config.toml
n_layer = 26
d_model = 384
n_head = 6
n_kv_head = 6
head_dim = 64
d_mlp = 1920
vocab_size = 30011
activation = "squared_relu"
norm = "rmsnorm"
norm_place = "pre"
norm_eps = 1e-05
positions = "rope"
rope_base = 1020.0
rope_fraction = 0.25
qk_norm = false
attn_scale = 0.125
bias = "none"
tie_embeddings = "early"
parallel_block = false
extras = ["some layers without positions", "some layers without attention", "local attention windows", "shifted keys", "gated attention", "exclusive self-attention", "value embeddings", "hashed n-gram embeddings", "a smear gate", "capped logits"]
init = "uniform"
init_std_qkv = 0.0235
init_std_o = 0.0
init_std_up = 0.0235
init_std_down = 0.0
optimizer = "adamw"
lr = 0.000837
beta1 = 0.95
beta2 = 0.99
weight_decay = 0.13
lr_head = 0.0144
grad_clip = 2.0
warmup_steps = 448
schedule = "wsd"
decay_fraction = 0.706
decay_shape = "linear"
final_lr_fraction = 0.1
batch_tokens = [32768, 65536, 98304]
seq_len = 512
doc_mask = true
train_tokens = 517300000
steps = 8602
dataset = "wikipedia_en"
Each number is 128 + 32 x the weight over its row's rms, rounded and kept within 0 to 255. Layers, rows and columns count from 0. Numbers have three digits each. The size before them is the row's rms in percent of the matrix's.

# k: layer 6 attention key, 384x384, rms 0.0517, rows 170-191, columns 0-127
# q: layer 6 attention query, 384x384, rms 0.052, rows 171-191, columns 0-127
# v: layer 6 attention value, 384x384, rms 0.0487, rows 128-130, columns 0-127
# o: layer 6 attention output (transposed), 384x384, rms 0.0471, rows 128-130, columns 0-127
k170 093:109170132134106130179122163110216083107106153111091154176082088109135137040139175139131131140117119111103081099135088113158118141139146154123115180136131107133149143134139162079142165188129154069132112159133074062154138191114161097172138099122097108132096121125114152167144143123168068115147135097155153164150155077129085080149120152063141119113050083124136093090107157131140090115199
q171 099:085179133126184140076095119119133153128118151147108087102142130157153155074158111097100078109095106144073067112112122158113141102099216142126175088141115143145111084074142112080114111128106061109108088145206095180155165145082178121125109191145122121134109132128117154111150158127127123073131140114152091114138113094123104123163089137144122154162102170143065163109132137140131142085113
k171 097:124091111113126071120143114109129142071168067158123175113169162160181150109131103133108090107143175182135102126137121100154097121160136121120158082089096108082092106116146130156146115166144121166123133071145087213138127092137154107146124108176139118218106104078123110133165129089158123146162084149138112131104124166198127148094147137146134178132167131156129112222186163087115088199111
q172 101:057180150103164117117094152153144164062121162098095107154108120058156215140173112102144130195065064157070166101117138170119107145146093151122179109074140170157119111153111118091127161139099134084126158107087120105142094131130106112127141157189132176124108121115116201118123191110090110143111150160115147179123157115121164121131181141143087158173140192091061155153061112109095113133179
k172 103:140105154020149112128154142072177135112103105112112197135137106113168091080160118088136085148150170041151118160106102153189160138155089120089120188188089117124141126104169117137109071140063097075087141090131177176115136094162130114080089083091087119181156149127127136101132093174074121091118145153128101131114130074150066184120145117124080142129111100193071089164163135142119125076124
q173 101:137127066116186149173178178188112135140107110127112113154151149137119164088070140090099137144089126138131094127094136149155165118133121152115165109107101123104174102095066167137148123144189128140119128177192140152159113083147092084120096146129114175118173171106170124132101144145126106111141167118086169156119116101054102169109208145114135153100115164112112134147109162166147095135089
k173 100:160097084221107140146101131080124071169146154128081210119178164081137115108097123085146130148152114154092106153119127147124120136174110137146130134156132097139095100137092100123111080062157146144118132122125170170098160074166148123238148141127157123122140066072166106096151146099172145123058087047108068121126139086115103183115108135115167150079125086151107127120140113168124131133141
q174 092:120158148131159192100118167172168139064128128128139137099151082150147191173041158061181133087128076135073095134146125110134114109107152142166093130179106093120111193145146111089124110135074121160107137069178134098140196174116153179211150125096144148113088108137089126138143143138146108140131122128181109056164186134097093135146088110179175139069077113144111136121079166115148123091090
k174 091:192133146093097101134123130091024058127164121167198125138157116123155089144084132083132137211121187127134109101149101149133218153073153169147137117124097142092158091054162113128139116092123193162130154132095149134129160164147175120144144129116082155187133103134119091102198185137058105055118124165080153183146125156150159125063118121120096122137118155169169140147133157106152084129108
q175 096:142132076167115129152123057130084109191115121145080110138127194118059148115141109102148158075124157121080150136092184115146168143124107145138143120146152124195127135114119116100086137221123167120082103153110175149112112107141108126116088126102200117100117104204166172127095102166178121198123148092121130081166106115133160125102154107159210157117097131101162155148133159097121022088082
k175 096:136122122178050053188158144123086124139107119179148123134126110158107132147120170190097140084112103195118131168157133121114112125200096108107095094165137100139102127203115131178143158081171111130158145136144125106140134069138112162139168168183164110134099155144142097122126159064140130130112143132105167140134194064125106113168149111116105152125137088110088111076105098190121122080134
q176 091:043122169153137145088135175125143130077174165134109140180074061074153107124086114163089158169128092178115112161131067120113102089158088163082101078130119137101140208138115134133160156113138168194117076125052142095106070166163111135194153116119126131124104143132134142180186108115140076199119099156172134126109140161132104127160167113119108194116102162161146137097098086128124086194152
k176 092:119147181121193175112168140118187195186083109117113152153113098095183125077167124133149163167148163106140161108169121142144208124138186152185079141133101128184180126117133076178127137104123140127113185127158110145094073124128111129132153140111118107086100143144104114156130138186121151078167091167128152099100115090103128129076064173172095116113057118134087148167108168161116129066113
q177 098:174092137108161127062077112149140168136102145097175113160126182139112117129101144114129145126136136095114067088085152235087122152194061169150186151135113136088076124112130102152132161165125221094070115163084129112139073109076145119127154084123120116078137113165109104114072110155125172155078159105155107147092077137156089139120131147113135136097170134108038169139086077138100130129143
k177 101:077171083145076157159137149101111185159129145147150144174163106185149104150179133117111089128088140130138142154113122169133114152115055134127084129098104123122121099145072146119103152164122120084143072099139149128138189174138130131152114176121150104195081092139193240113119115067143097188135124122174111126128111073155124157116071112104113133098197108120093112127201123094136108129126
q178 100:128133137112151128146151164155154183137121091139130098155164083116106186132081136177148140195133096061124106118134155130137149144131127161137174132083167128079102145164103180138108151177125117112130143069152095093150115124127120097128138087130181208049114121101086148106105170136102073154136089146125157184128183147136096126141094132139095108109093112125082184188200160150055119115123
k178 101:078170122061097170124097133136150090087152159105184146185094091112150137116126077104116126150133185072144137128155098158142158138123097102079110240181133098123176023105114160085115135107128122057191165205079167149077111121128131144159147090066086131179162167132173149132113119126084094106101162141118096141191166132130146149125102080127157116145101104136127142128085140123134143115151
q179 093:154110074103102152122167129129121139214123144193140146096124157176149141112137130082078069143202139160135119129104118175126166142123175161174094118161155120113140131112109099150130107048122151147088136161103142146195088151146145079144112135211127116098179142099076090076125078133113171135135176173131121135096084135145169093138133172128151120095102153104134156177177122159108150074140
k179 091:183121184179139148087066145139134078071129200146144162131160120151068154163088117129171123163097106147153104141142075136155104132179173139114120170133144024152131147104151059116160114163161144122097123117095081100209147125197159179103166130116179180106169108108104122120111196055168158139107103148157137164126097138135090164136117053063152168106147103142140130152128092136138134184134
q180 093:117109159114178143065098115153168168138137102091131117101111155145170163193180124133153177152115097159123106130150141131100174148160123094060114113142133096104146143074105158103131123110081105099148092086095106048170129089146094156151124195095135178157111113150099135168182171119099126144131119134135169184105120136100122098126162122149112100101080157149076138083119116142128123099171
k180 090:152106159121154149110118100114162115154124163150097135134085120116105134108103177101122082166166126095140137176162089148122159150117129110126152174161133168131129092110161126226182081104138125215123202130134154142146172118116154138153113127103107110062165179140131140105106106197142103093074055198158108093117130161138125132133144138147106164159084163148109168149150152133135148121126
q181 095:151123080083164149121138122163178120105093198145159182086130157110127156088067158092159089153150153151129145120157169131130089119125137141144105159143152176138086125142187102136110119067107166158066140117056209115116149145126124049138174138169097161155104103136177135120181137116117140113108122126136112147114106187129189116093137118161085116085146106128186087172091101158088176171133
k181 093:079150145152160128155152155129165174122215169113135123167193111144165114153127125086137150153106122069093168109125096095183113090135112144143183155149114130102139152137121051123132082109059130099067086107121130159148152166195168114086129092117168134137061134129106130083124143147167121136093164107112151149053099107119085119161111172127109107104137145152118148096155121129120111076137
q182 092:082140129119147086128091146073091070165160118129174204126117101109149129143119126139115151175120148088108165142080201078177180138110166124130129104129095149151093147140175146174109149134141120142155104115162170223135104119097113172080162146157122156158101170142099144092090114129133117118147136096146102130141098057148153176143115120104175126123105115193117125131133115157148115110145
k182 093:179163111116114095114145107126100118097094064163125117151195104096101173111087081099178157094176118126141098133143089069144131149047201128135124122108106108125167137172144112109119090162114159190163122139137092121134121080096122165105171081098109134094158207073116145126148154142098158132140156172098122158088137164148126086097111189156162132095122168180110145161098167062131148119153
q183 095:132145076111123155061101142116163169101117146092147119090057125119126115162074079127160170083156137122137104120124118128147100088077110088149134104148141132108077074188103088133156129162093120178159114138151112118083147112139040143105159145177118143149177167167108088119155148137169142119094160119130110162147103144161096133103119095097174143067119112163157146130088136093102143162097
k183 097:099151110182086116193168096103109114162100143146168137115133133132155068159071123144129191101100113112121189160147177123131140097161128204108141133169073152107119131182124129184137136082178142165128087108136108130120147138175133093151096169109153093132072079128138166115120126129167114123093102138143168084127114161116142111093069137125104119090142166118048133130129103129168068160100
q184 089:174148124171134089129116110068084082115116117130140128121161104179170181109114129105131182090112128088169160138104142121200203095079132105218131139119136131092161173119093135173123113142076122067139087195165138180138094158072169113121159136166144155094154104120123136106156104139173091070137146112109105108137173081157123161120123145145171116142165111123135073129112109103183111079142
k184 087:165128125078140125163068112119094079073086103142127088101182158125122112168149129137163128119166147145113085086153138113150116123130107138145078114104135087094143150140124130129102153124144156101150126088079120032117156139083158156136066107045148181118174160122113182164131142132081111152159191094150167182135091142089168119103193130175132145114129149087156088075113111130185078120134
q185 086:148071159057167148167150101159121096173096094151134109109125109150114090097192088137084119151140100121136157107143129155157147218091158118114142150150095150171106080115134121136094111137118142104157110123107126116134120109097175109110070117103156134126173123157111155107066134160111133081126133084195096097117133146132121109120120148139107076160176170117069113101145118130191153052111
k185 091:112107080125093089147118134127063141174173072130092074131121144197119141102107177113093106104115145166115114117089167130101086152149077136096065136153135158096068124146080175081120136141157116120148138084116138139191126176085106189136095156172114103184163165097136139147122109079145101182151126149183078134050105106103118142129143073120142183170148117167119095179139143088130129158123
q186 101:181096086180126102183141111106130112182134113162166126097168211160134115091147158128098160075164080114178127055131117096178185099151134142125111148113126092156125105156124151155121113110186125155094095156125094124120089143113156108148130160124161140113128155151143095137234093151176084077099084156131135148135143121156153081120148172105105075171100120122085124129095101134079178121136
k186 100:110103152160113160061130082172108096069136170115115131162163113115129193136134149182096133097123111156119123123196137140103094091138145082117165180124197172149139114147135110190113136095120121143153123185129140096134144119133158144121137200118193203110132077129082158113099155107183133179110125164149153114135174133119116147140127139120149171088115117076163106110159113178135164112126
q187 084:121109122120110163116118116129137132175152173110122113150108107118109141137129160121104091146115164211100187151167146145158152124134131159111130100185115124175111150112079195128157116063139131150112132122156104134142137147104122125191080147123085124127134112137109144124150129119083153105162075062121153101089072101124132125154119155115105154104075151082165139139134150119129148133128
k187 083:185042153147143097081096137130126194115107132166081095114176166146152114157180142137107110148134106176126127150116118162078117190188145108136102106110114122102126168107167153198075151140117094173093135094198213165187069074183129136077168105134138144110125115108110053122137114135151128129125107152157136178076026174121099121123124053102112161143093148069182137129149143153115133144083
q188 091:159135147103095140154138074121127101137111116178079164135150118102105113129122127170075062106174122133107115170102147138145073145111105164156123054145083167129162094109178124152082104137145104130147102121189168168129126061114184128082123105135111130131155141079073113063121145180129179108090152116121080120041199164086140138143130144164134123099171115118181093119181117057176189169124
k188 095:142101068091137092114138142122062162126137079118188033125121171136101124140129170138152110133108165169140073141065168086072160191172093139146113128129099098105080147131065122101103133112151168133116133085077145124168179135163097187135111132127146103178174107140138097099130140090138121141195165095158140134083076099101147144116191080130165134148114163162146140142090082114132109170114
q189 106:102113129122152142158109143127080056085152111175156152101163078114141098098073156093117145087097107116137096086202147143159150128160137168098089162116134124129088174166109146166084159115146162148111093098177138095107147149126165125097172120120164182107115091165130135180118139116142124098096115069124100103114143138131152148125110157101117142099152125094131172139187112080122086105160
k189 105:147161151146127131164180111193102144138191103152151090200134076154131159139131129094135151184132128178116176159184166104082164123092147079149204119129163140136182104167116143097182114087087113129117162111096112149104111117126164083136149107131170130140066163119096068085193100126131109144141102122107139090096117127119138097142118140138109138124188127130098159154149195096109129137119
q190 087:139179111123140082183152176096063087146120093127158074094067103184122083093137039119098158114073099124116148101123102109142094148077140103119171080151123106084144074153065095115153128171113141081174146152140106188154071064098125090044090123145181121071166144155142165132116182129174085110096188107145116072175152129087148170155176131172194128113167131101124072113131134079136052132150
k190 089:162146078099115135198120166106090039120092084124130149144155130149138107127060130111142165125157121141119114157133209111160103172125144088095114109159125150095099109155075088082123086144152108135141188115092100109092099099088106172175116122092172115155151103131092102122146172085169128144093097086106094115133080097105135162145183125082149179109174110160103083133074121089111116133115
q191 106:107164125056154130138149097121153214113135115113139057082083128194104096136187124136113112152143153141093115112082097099120090186093181097181081100119126090084179167169078102121154123131107134109152155073116107074136204114071140086089065144129117143096118195149147130192143090120145073123146137144201187113135126132082166099053161135152153080169140122109078107141111132117148127093103
k191 105:219085093167134149131077142080075094159076193144112156096144115133129142162062138115103145134123169157107179079172100145175129150101135115130066112141182139166092123090113112181132156107152162151104167116103126160089096090086114143079115137141070117141168143148085110142112106129110155177091160111176134109163174134117067163119126108137121091181149112121157056161096154124126144199148
v128 099:122207070135166108101113140147234118121186089109151182144121166157097131109131112068095110136137164098100135129164062079110119117138156123146128106151197086116085122174131111119158134068149119122155145195087125133094130142110151167167093146086113137166168114122152164097170145144152112117105134096142093158165130115138093159145117159100217064167118110149208107166117158142169126141108
o128 100:149135104106101082121152139110147107111153108123114202163109172132134073087084144126148060158083082131105167159158101123115115191129127108165145106192182173094090126155157091093111160057119159109202146142095124128079114092147144166144132159105062177154180077146160147110144105095121142133106133102102105089162136138132117157108137141130112063151176157112140090108114138129172133142086
v129 108:111095168147126082119117139116047108202081120135072096125119122100143086063234105157155095149124093107094098147154206106157124148164149101124133118109134097180156051156156124135169127194131179126166122141120120198152090100134118098119106123119166121114131124140128143090134148141119080164151099174164083091113157114108109174142159151125109106132129148123144081195104091187066104108098
o129 110:086128166117164140127153112178051129150147117143081078125124132160146126082195074147176104148133145076129106135167156156203149099113138148087166123114164079146150107139069157162148095174102164122139106118153132170180077078145106136137118122145125098137123137148138136170127163152105092158147116172143103066100130141112059195143119142115127098157155145137090113192129118116087109109127
v130 094:097164070189136100136123129122124084158173247068118215093135115112118081163140165118108185127086156138088116116137107152116157097141082128194133124178143090170143135148091144110152088129113121103146134157107121184114147154132115137181134153134134154174087136187168153150110147132157085115102129084145119097116118070105024180088150186105130155113191124088174138109112127129141121126113
o130 096:133119137153138105129125123087139073122126131076092152117135120072120117132107159142087132125111089140129057097130133102158135117127097092186132107152127129180118124115120172135163107101133132142175201134117139163090140161147111175161094204163133163153094111161148159159101177165208131087084174120102108134138163054132103179119169184074124131161151171138140120134064103123128102080123